config.yaml
n_layer: 25
d_model: 256
n_head: 12
n_kv_head: 12
head_dim: 32
d_mlp: 1024
vocab_size: 8192
activation: "gelu"
norm: "rmsnorm"
norm_place: "pre"
norm_eps: 1e-06
positions: "alibi"
qk_norm: false
attn_scale: 0.177
bias: "all"
tie_embeddings: true
parallel_block: false
init: "normal"
init_std_qkv: 0.0219
init_std_o: 0.00309
init_std_up: 0.0219
init_std_down: 0.00309
init_out_by_depth: true
optimizer: "adamw"
lr: 0.00171
beta1: 0.95
beta2: 0.99
weight_decay: 0.14
lr_head: 0.00515
grad_clip: 0.5
warmup_steps: 239
schedule: "wsd"
decay_fraction: 0.563
decay_shape: "sqrt"
final_lr_fraction: 0.0
batch_tokens: [65536, 131072, 262144]
seq_len: 128
doc_mask: false
train_tokens: 631700000
steps: 4476
dataset: "wikipedia_en"
Each number is 128 + 32 x the weight over its row's rms, rounded and kept within 0 to 255. Layers, rows and columns count from 0. Numbers have three digits each. The size before them is the row's rms in percent of the matrix's.

# layer 2 MLP up, 1024x256, rms 0.0727, rows 300-341, columns 160-191
101:099072148131162170145174089166136110144086110141126180168160130160115116111159154201123097111163
079:173118065093121144167138179110147141114180090079120173134206105162154148106119120103178095107145
100:123137066073107091086145181150193141140136113132095111161121131196136108079167128139198131145134
105:136094112154174145127180171129138105157173113114096086108149122180156173097159153188183100118127
098:076161140133164194167089079082173136125159133129182110073128105158158155100185124162096135133159
099:146108130117149090168157122099187126198140164094130108112130176113175150112135149133124113084082
102:137109134107177123126171144142150190164166158038110150166112139208186187093198168136104128142105
106:151091110128119133084141146139147139169120121091127173144113147097129104124090138219117090141181
096:102153132110158082115146162155130133135147147096049153147168074160198108090134116154115170129107
098:143094074154096093140149168133147097152113124098048117170118167125148124138143149176119153155118
096:162122120189158180143170103106083132153167139128084155129221103156142171126118155134099130109080
108:079137151158172143191139128156193146172182104116111159187134087136177169142139177133086150116146
097:128148052219135116112095115145139116151080133122104099092132146149171084093127150138141116149184
104:168106123148126146121100127106122120104090058097094100186136166148162155128096178139112122111071
106:130217095142174133172144193124098135167180109115139088138183097160158128109074131139198157114133
107:176125132139111102096113157166142121139113123063126091121108121116170122047100170154146136151159
111:089124119152159184134109206151088113176139119113164147130115129094104141102169136108103171096105
101:149117129099144130123130141145112196144183096075108176112166109097187179102092179141120122132128
092:132117117145110095129143152171067085137122097101108174143138108127132134106136144127114186138151
084:124125141132149107127140179099120157148116131071134118131139103120185101098166108152146162148159
102:110110137160155129148115096132125107139151123128148171110122115192106159073152138104112106105203
086:118118091105189165136177121137117131122164136096110150108149147114118098140096157154091111144133
107:140144112142131172099099151119121179157118086132183110105155110083152132110116142153147130135124
099:094129075157166096138116125083161158090160150089126130116147155164134140080102159152173128125150
111:084196090096147127200133137110123086199184145164117143133127097208173161049100129174100109117133
109:105157143156142130140171188170146127156114111075163182125128143084180115105153118145143160078183
100:130161136059133152142137114145131119099146084141131143127165104127119189139090180102056149103064
089:096117144114161125150166127168105094212136119107161135126165157175126124107152162173108150090139
098:095126140135118110154208106126161119124109123081118188184122114130143162141174196090133143048083
109:135131132182195150132139144124145165136122158134127143122135152102136106120123199097141114095097
102:133165118189165180108116108111120113114096128165138126112142111154154110105135146173134121092121
108:145108102104119144092113147155147117108094144108111133161108155113143127123131141080134139136125
103:107137108158108139106105117108124139119151139114169109122126126133172172074123172119120104136119
107:135148129039207167125146125077171133087168137130141106090139082155112085111116116159172116080132
094:133119097110168163142100162124113193128120137098146169079140112128170133110142119129173148124113
110:118141084168172124133108082062182096132141141142113142107166092121159135107123126129163163162097
112:128123125151143153156140103145146100161171100085142091067157148093141153112088155147099126126128
100:128137125097112118118169113149112110179143145104131138114151121071169110095147161145085083144176
086:131080112102168147124129169138103131143100106099110127077183130184146107112162112076112109128116
093:191102144131162107109101188132095159080137061107165180170153141149122178141097139127111138116118
097:116151158146146158082110105158142150115083093162169125154159127106147150131161141139145164109107
102:141144130141147151156124157087152140156174106105155125096165158116164144119133140059143118108092
# layer 2 MLP down (transposed), 1024x256, rms 0.0591, rows 300-340, columns 160-191
105:119122191193116155169150099164111141114150114189117120197111110157150079188114127119090098121199
080:186169088156113132087143177147116141088149067110124152125157108145111149124173120150078164134130
099:179092070102142112099068125130140155132121117124152092160155102116148182144123133122138170158107
097:147111125156103139121083148062235168163095137147158130138123151145188126101131197139205150134037
092:231123071094102141124113162133037091098086169135095089129147081159166128119080098150148162136163
094:105105156051134134156192174117111147127156144100117135135160120155125148164126111126153140113149
106:086145088159133196102143104146119097078141168033075140136101136099110111204132134142139123184123
112:167196105136125215142121196123159123135076137111081115132155107115109119178117136151102077091142
083:129076162137081095145154163142094163094143142123114137158093197107170083127090155126117135098061
093:156137164098105146111159141096135141114130141131123144132180090112113105177125078142169122144070
101:207071145132104102106125083148207151123097062089137150112086100125152184128138153122151117157162
116:130137186125121102110115150109188073140118143046092139130162120098120073126111129123107168090110
094:138094131077147177171091048135127115125133117177105119152088090151099107164122060148166134134136
106:106091171126108129148163093079153136097163225052071170140153117143128171083129120200130098133081
106:147036096112098155061162113127076141133095131112153168149084174122148117094151101217149134149154
109:132141130169164140139126154127141127115146204124129077083117121136105156113132113106161104076174
105:147158152094132127144121204143067168083110149158175083160140171141126161169178096149132134100092
107:133171124118114141112129143061081156169153084084111098141139123111182119115116160141091163136132
095:153139195092135146167130115161104143119113111152193146112116121070105133165066130159085144156106
086:074111083147130070165202086152113134137169105173129068128168177124104109126073088101210066150105
109:110113182165106173125124102103152132165169094164167125115152158162106151092149118121158148087130
094:159147129148095093092124111118153142156167112149163126112085152100116075153079142137165092169117
118:079111108066154093073177124116088122115186132107081182137056103156161126122124085111092137152147
091:143108166103110132148099158127162066128099152136137122085088120158113151134150117110102113080106
126:186110092182135089086101230096097157110127200047161094105104106115161141126182116118160135128092
094:164144114154062144110112121136113130148131116103087153168136099140118145150124113106124079161122
104:113173148153158151089143151166176112119157089197144120118132152095165147105117137090118147110091
085:081149185121142152154186137164077097162110172178115113101164147149107092116127187112153124129107
091:107146174137138121167150092162158164140167122115122136162117130173099110151163107057063099131130
106:175129148113139090148133136072108152131139110072149118105099132149159132079096087135184154166131
093:158105143084083063124132041141163120145090196134124111195085131177158154090120104108144154123090
123:130064122097100137183136135149143135111126113161101103141110143095150072101152121100115072123112
100:144130083142203138144130141129092110085119119110169134092131149171115135125136142086099088154168
101:222068077133144129087098143165132139130153157144130160110123102127083118168134126106161080172104
083:116145123232118113116114161101129133119150151105097105151160109105115131154110146163133122158178
107:106121092145143129095122113148202106173134083137190131187129094108116193167122112127091139153166
111:193178082165144147171135102108127074093108082089080116137124135140118192067100153138131166122121
088:162172114136130169135120140113176105106130150114118089146116134062135034119118127091075110122122
091:140139098099136175170181065101123155124117118127080105113112088154099109169146095147157121134122
103:129156108131095135100161131129109139083121073134146107183132140095148129185059151106135125117133
092:125138212157131148124118170144144136096085158107105087108115184141152130099109131131123146168094